Weights of a small GPT-style language model, trained from scratch on English Wikipedia: 8 heads of 64.
Each number is 50 + 15 x the weight over the matrix's rms, rounded and kept within 0 to 99. Layers, rows and columns count from 0.

# layer 2 MLP down (transposed), 2048x512, rms 0.0813, rows 2016-2028, columns 128-255
18 41 55 24 76 65 38 51 46 50 72 42 39 38 47 80 49 55 36 56 20 66 60 33 60 39 41 48 55 38 46 62 45 63 78 57 41 48 65 45 68 53 38 62 38 61 35 36 58 44 70 93 49 52 57 42 35 80 48 47 41 75 62 55 75 46 72 46 30 35 74 42 46 52 58 60 59 44 52 48 70 26 59 52 42 43 51 64 36 64 25 76 29 41 51 61 47 58 72 53 62 81 24 23 37 48 37 69 52 50 68 37 43 42 33 38 48 41 58 37 68 44 26 21 59 50 47 50
55 67 55 34 22 71 78 74 28 29 36 56 72 34 23 65 66 44 40 44 28 49 44 24 66 56 53 54 24 39 66 52 55 72 54 86 75 64 45 63 49 49 47 48 39 47 40 62 64 57 54 51 40 45 59 79 52 47 13 35 37 68 45 66 61 43 46 26 44 36 72 45 58 46 15 26 76 61 68 55 56 79 73 57 62 54 55 09 58 49 26 47 56 35 54 38 57 49 66 13 44 33 49 33 62 46 44 28 40 46 34 55 41 34 20 49 47 20 56 53 65 63 42 50 68 78 71 57
54 59 43 50 53 58 33 70 35 13 24 38 50 47 59 61 66 38 54 37 47 36 44 56 55 47 56 66 26 29 66 55 46 48 76 37 53 41 56 64 52 59 55 39 36 66 61 51 78 44 64 37 40 46 56 58 55 72 64 47 50 55 26 79 26 65 63 44 38 62 55 17 29 68 64 86 41 81 53 26 58 83 51 58 73 55 22 52 66 57 54 59 51 44 16 56 62 42 57 55 37 62 41 39 64 52 39 19 65 69 57 54 78 36 42 38 28 38 58 54 73 44 41 46 38 56 31 60
31 49 77 50 60 45 44 52 25 38 50 46 54 57 43 59 58 65 59 52 52 46 32 55 60 56 70 46 71 69 53 52 50 78 69 64 28 61 57 37 34 39 66 60 36 51 49 26 44 46 82 46 50 52 42 71 65 46 46 47 91 47 57 51 46 58 54 28 38 58 81 35 43 45 48 45 52 70 70 61 35 45 37 35 44 58 57 49 57 38 51 33 52 33 69 68 60 57 47 38 47 62 50 58 59 32 41 52 49 31 39 45 55 40 45 35 52 47 23 48 55 62 47 76 58 31 25 53
46 70 43 48 60 38 22 62 55 70 50 40 50 67 43 58 59 53 65 38 28 50 49 39 26 19 48 76 50 39 59 38 51 46 64 55 87 54 74 49 37 38 33 38 39 57 46 35 50 48 05 57 59 55 42 49 61 39 43 68 40 57 72 23 33 79 82 56 55 43 53 44 41 52 48 44 43 39 47 43 68 37 37 65 40 61 44 47 43 44 46 45 60 50 47 38 41 34 67 71 51 64 44 60 14 65 65 68 40 57 39 73 67 46 61 58 55 68 26 51 60 59 49 29 40 79 63 39
37 61 42 36 46 72 82 32 43 55 59 61 39 32 31 47 72 51 53 60 50 50 81 59 81 47 25 41 32 60 39 43 66 65 65 48 62 42 63 40 55 34 29 62 50 63 23 15 48 42 50 59 22 38 55 51 37 42 48 47 43 52 39 54 53 35 51 36 52 55 60 63 63 67 37 68 34 52 68 62 47 55 93 50 42 26 72 51 42 45 61 12 61 67 36 84 44 50 30 78 59 55 48 46 32 42 66 67 59 26 52 44 62 54 51 53 69 48 59 52 38 49 46 41 62 45 65 54
56 56 52 49 40 58 38 49 66 37 67 57 44 78 84 55 68 68 45 30 16 20 42 47 51 75 57 30 53 44 57 41 66 41 48 49 21 63 54 45 30 55 65 44 61 47 35 59 60 63 45 75 48 67 24 45 46 65 30 67 57 41 50 35 47 58 71 50 44 85 60 20 37 42 34 61 57 44 50 46 30 67 42 33 59 36 45 40 36 45 57 74 34 53 69 51 50 30 54 56 48 41 29 79 69 66 63 55 32 48 55 54 36 14 26 43 61 54 57 61 22 50 66 59 35 65 52 38
43 42 59 48 37 67 37 42 51 73 66 44 28 68 24 31 47 60 44 54 67 63 24 50 25 26 42 65 44 26 39 62 31 47 66 69 45 49 61 70 62 71 67 44 31 51 67 39 54 36 51 52 49 53 41 44 58 52 59 33 51 56 54 59 57 50 32 45 52 44 65 32 41 45 50 52 46 40 71 34 42 51 37 68 73 32 31 39 64 67 47 64 38 66 52 44 68 35 58 32 38 46 41 62 65 44 33 56 59 71 52 59 53 65 45 26 59 24 66 69 57 27 64 54 65 38 51 59
46 50 45 61 49 58 70 55 84 38 67 95 48 29 35 39 48 71 41 49 18 50 36 72 51 44 24 64 46 75 31 49 31 68 51 59 53 35 40 26 44 68 69 61 34 40 45 60 44 08 76 65 49 64 38 66 80 17 57 35 81 34 47 84 46 45 30 76 79 42 25 23 56 36 61 61 67 60 54 35 56 71 63 47 70 17 32 64 66 52 50 65 53 43 69 75 39 64 44 43 52 14 56 46 46 46 56 58 45 61 38 15 22 72 87 41 61 61 45 51 45 41 61 49 46 61 37 62
08 36 66 37 48 45 63 50 21 39 52 38 76 63 24 65 37 22 48 51 56 28 48 66 41 39 28 32 47 67 60 34 47 53 61 18 78 47 55 47 65 62 39 62 52 51 83 31 50 43 63 34 25 34 42 46 53 45 61 47 18 56 39 29 66 61 58 67 59 53 81 47 50 93 57 45 40 55 58 41 48 67 62 56 70 38 58 51 51 83 29 51 08 30 57 45 34 49 44 40 48 45 14 38 33 64 50 65 53 62 47 43 33 52 67 65 57 45 38 49 63 66 47 56 14 30 39 27
81 46 66 58 60 54 46 36 54 61 50 36 63 41 70 37 50 45 62 41 67 41 43 22 45 49 47 67 36 66 62 62 52 79 81 83 73 47 62 70 32 58 57 48 55 28 53 50 65 57 34 64 27 54 50 29 82 51 49 37 25 44 57 68 59 44 43 38 59 19 71 62 43 66 51 47 49 29 58 57 71 51 58 51 54 62 26 33 30 62 68 57 63 64 51 47 17 28 45 68 73 74 59 46 32 31 63 65 36 21 52 61 94 59 45 27 40 31 42 66 56 66 36 79 44 44 34 52
57 41 54 55 32 58 65 28 44 38 39 58 76 54 27 58 52 70 44 84 38 50 41 73 29 68 53 47 64 52 52 51 38 56 53 47 41 48 60 71 38 62 55 45 68 70 55 47 35 39 39 45 54 34 71 83 42 22 59 39 44 50 31 20 74 53 35 43 54 41 76 46 28 69 52 49 59 56 69 46 50 62 44 70 27 82 50 61 51 55 43 29 58 12 68 56 67 56 48 68 58 47 36 43 46 67 16 57 65 17 57 59 23 67 78 48 45 42 39 47 39 38 49 56 25 52 56 20
42 44 54 52 45 50 26 64 43 63 64 53 51 70 67 38 51 45 38 30 28 45 44 56 41 25 68 58 66 55 67 72 27 60 56 45 65 49 39 64 39 65 54 41 61 65 31 53 48 80 50 81 35 28 66 61 47 61 42 51 27 38 59 47 56 63 51 27 53 76 60 38 52 70 45 39 47 40 50 38 38 53 46 60 49 67 30 55 55 24 71 33 46 57 58 53 54 53 74 49 69 48 42 48 66 48 34 49 59 34 54 44 27 61 53 45 64 65 36 48 37 28 40 46 58 39 35 30
# layer 2 MLP up, 2048x512, rms 0.0811, rows 2017-2029, columns 128-255
61 79 33 58 34 37 63 41 36 47 52 28 62 41 71 21 36 62 61 31 51 56 57 38 59 79 25 45 51 43 40 38 47 22 56 70 65 30 38 28 57 66 66 76 68 31 41 37 65 56 60 58 57 56 48 82 24 48 60 42 48 30 60 40 56 26 77 65 58 63 54 52 50 23 34 42 53 63 36 40 55 36 54 52 74 42 59 62 60 57 48 29 61 52 61 72 50 77 58 38 47 74 79 31 48 34 44 62 39 89 40 61 35 41 54 48 74 55 34 50 38 56 29 58 50 43 53 45
58 35 28 43 66 43 49 34 33 38 41 38 74 66 62 37 59 59 47 64 48 61 62 63 74 62 42 54 65 36 44 42 34 40 48 62 61 87 58 48 57 42 40 47 40 58 53 30 56 47 66 37 63 57 18 59 30 42 52 59 62 40 40 52 60 61 40 48 66 57 83 48 96 44 60 63 48 53 35 58 52 56 46 38 48 69 65 23 89 65 38 51 37 40 45 28 52 41 56 56 49 23 35 49 51 48 51 58 52 40 70 58 47 48 60 50 59 51 49 37 44 60 48 45 58 71 08 71
45 59 65 43 60 22 73 59 18 44 62 66 31 44 68 44 62 33 51 64 51 72 62 49 39 52 63 60 48 52 59 15 48 37 44 49 46 54 44 33 39 55 58 43 31 67 36 57 76 37 58 32 39 68 51 39 46 47 26 37 13 50 72 38 59 57 62 62 50 40 24 50 50 38 76 70 44 53 58 68 75 27 42 42 61 51 65 50 33 34 55 82 49 56 42 48 57 48 56 38 46 57 51 41 42 34 79 38 40 34 38 60 50 49 66 75 56 62 52 46 74 38 41 34 36 65 61 47
24 67 61 27 41 53 49 63 45 70 37 84 58 46 66 57 59 16 63 48 44 45 52 49 39 40 53 49 33 41 39 45 40 55 44 47 09 34 33 60 52 69 44 39 52 75 53 32 47 70 95 36 49 57 53 55 45 55 63 54 67 57 89 64 48 50 55 42 71 51 44 45 46 35 37 52 43 49 56 44 56 44 54 42 47 52 52 37 52 51 47 61 59 42 61 47 40 69 53 48 67 67 47 51 31 50 38 53 51 40 66 66 45 49 77 60 42 65 44 91 33 49 40 16 54 34 49 41
43 62 51 48 51 22 52 20 57 27 67 55 44 47 25 52 65 67 47 35 41 54 43 64 40 65 37 39 38 46 35 59 52 46 27 60 47 52 55 46 56 60 66 61 63 29 60 38 68 61 41 87 59 45 41 64 51 72 44 64 60 39 42 43 52 47 65 53 46 42 49 61 60 50 49 53 23 44 56 59 48 59 52 37 40 52 44 49 31 75 46 65 52 43 48 70 34 59 52 80 51 04 35 31 35 35 81 63 72 27 32 59 32 42 40 58 27 33 46 58 77 41 54 73 11 49 50 50
56 47 58 48 83 71 44 57 45 35 44 34 40 27 53 48 27 59 26 57 85 37 65 67 49 30 33 46 32 70 66 46 41 35 34 46 62 53 52 51 40 25 44 49 49 48 62 41 44 43 14 27 73 23 63 55 51 40 54 32 56 76 64 64 66 46 39 36 49 32 37 35 44 52 57 59 63 61 52 26 28 18 77 46 41 53 54 63 83 53 28 42 49 44 32 35 61 59 49 18 71 42 51 46 44 36 62 75 75 37 36 61 38 77 55 37 29 69 46 47 48 50 47 69 62 54 34 43
62 65 58 43 56 40 56 43 65 26 64 40 50 54 55 40 51 67 61 67 35 70 51 69 42 38 38 30 46 49 43 48 35 58 60 45 52 45 67 46 49 52 70 62 39 21 46 49 57 68 64 28 51 30 46 59 49 41 54 41 40 20 63 60 31 46 53 42 54 44 40 68 62 71 58 54 32 59 57 53 66 48 51 38 62 80 58 36 46 45 32 52 45 45 38 48 30 57 48 55 81 11 38 44 47 38 43 26 60 31 44 34 35 85 51 67 55 68 57 61 37 65 35 63 47 48 43 47
31 48 46 70 69 36 67 40 69 51 69 52 56 65 55 54 37 48 44 26 78 32 51 57 34 37 61 40 26 75 48 65 43 40 70 42 66 45 15 66 83 42 13 32 46 50 45 57 47 42 57 39 64 59 66 50 78 76 51 48 54 66 48 57 50 54 54 21 67 54 56 74 51 50 29 46 24 51 66 33 26 68 14 47 34 70 18 15 32 54 35 41 57 49 49 55 64 52 48 71 42 38 55 53 42 42 42 46 61 43 28 72 56 37 42 58 18 78 77 59 71 60 25 42 79 38 44 54
43 42 53 18 77 35 44 57 64 38 52 46 64 27 33 44 57 36 58 44 99 44 54 76 47 40 23 52 68 72 54 21 85 51 56 82 31 45 85 40 47 36 35 29 74 77 22 58 85 47 22 39 20 36 77 55 50 54 66 08 71 84 53 56 59 19 48 47 36 49 35 56 70 55 51 52 66 25 21 60 57 38 37 53 33 26 84 27 22 61 32 43 49 46 59 24 59 78 47 57 37 39 39 81 65 59 50 56 58 36 54 58 29 46 60 59 49 38 43 42 51 55 40 46 21 46 50 84
53 53 37 41 50 08 54 51 00 70 45 58 56 40 39 48 77 50 43 52 68 62 71 30 68 61 56 57 54 57 29 52 42 53 66 60 54 53 47 47 53 41 39 38 55 51 70 33 45 48 49 34 52 49 65 71 60 53 59 43 26 40 25 56 72 29 40 51 27 52 70 72 31 72 32 25 79 17 45 39 38 52 53 35 62 41 26 76 38 45 45 43 63 23 54 56 35 44 57 55 63 46 63 25 61 36 44 45 86 51 39 55 45 41 57 46 43 36 56 47 44 60 62 47 22 63 48 75
37 78 51 43 71 42 34 48 71 39 53 57 61 31 48 51 80 46 41 40 60 52 73 33 66 39 37 59 58 51 58 56 55 50 60 62 17 50 39 31 59 42 63 51 26 39 23 79 70 65 59 60 54 53 39 38 62 76 38 53 43 48 67 70 59 65 27 47 42 32 26 62 77 45 29 42 38 36 38 41 58 48 54 44 65 54 75 44 47 64 43 55 53 55 41 63 62 26 43 52 63 55 51 62 54 19 72 36 42 65 67 42 64 42 40 49 40 56 44 10 47 65 53 25 43 40 67 77
49 65 36 49 44 38 71 64 68 51 36 43 46 73 38 52 54 40 24 31 71 59 62 60 52 81 48 53 56 48 44 73 52 58 23 48 65 76 57 50 51 37 55 45 21 56 61 45 82 52 59 53 47 30 17 54 42 60 57 32 59 62 47 46 49 63 84 49 45 41 36 48 63 40 33 68 48 48 49 46 48 48 66 46 36 46 55 52 52 28 35 61 70 50 32 53 51 70 55 31 56 24 44 49 54 50 51 59 60 31 56 43 68 49 74 42 35 63 42 35 57 50 47 46 38 48 75 74
40 42 22 46 29 47 39 61 31 47 39 60 54 15 63 63 53 37 45 54 52 67 46 75 56 28 40 37 65 49 64 28 53 62 47 77 42 87 62 45 35 13 64 34 51 42 41 58 56 36 59 37 62 27 78 61 41 42 55 61 47 40 31 57 44 28 54 61 45 32 38 55 70 44 59 57 62 45 59 41 29 73 51 19 69 45 36 73 46 51 66 42 62 39 17 34 44 46 30 59 52 55 54 65 53 62 32 43 57 54 64 63 56 50 50 60 32 63 38 72 45 26 51 72 66 40 39 24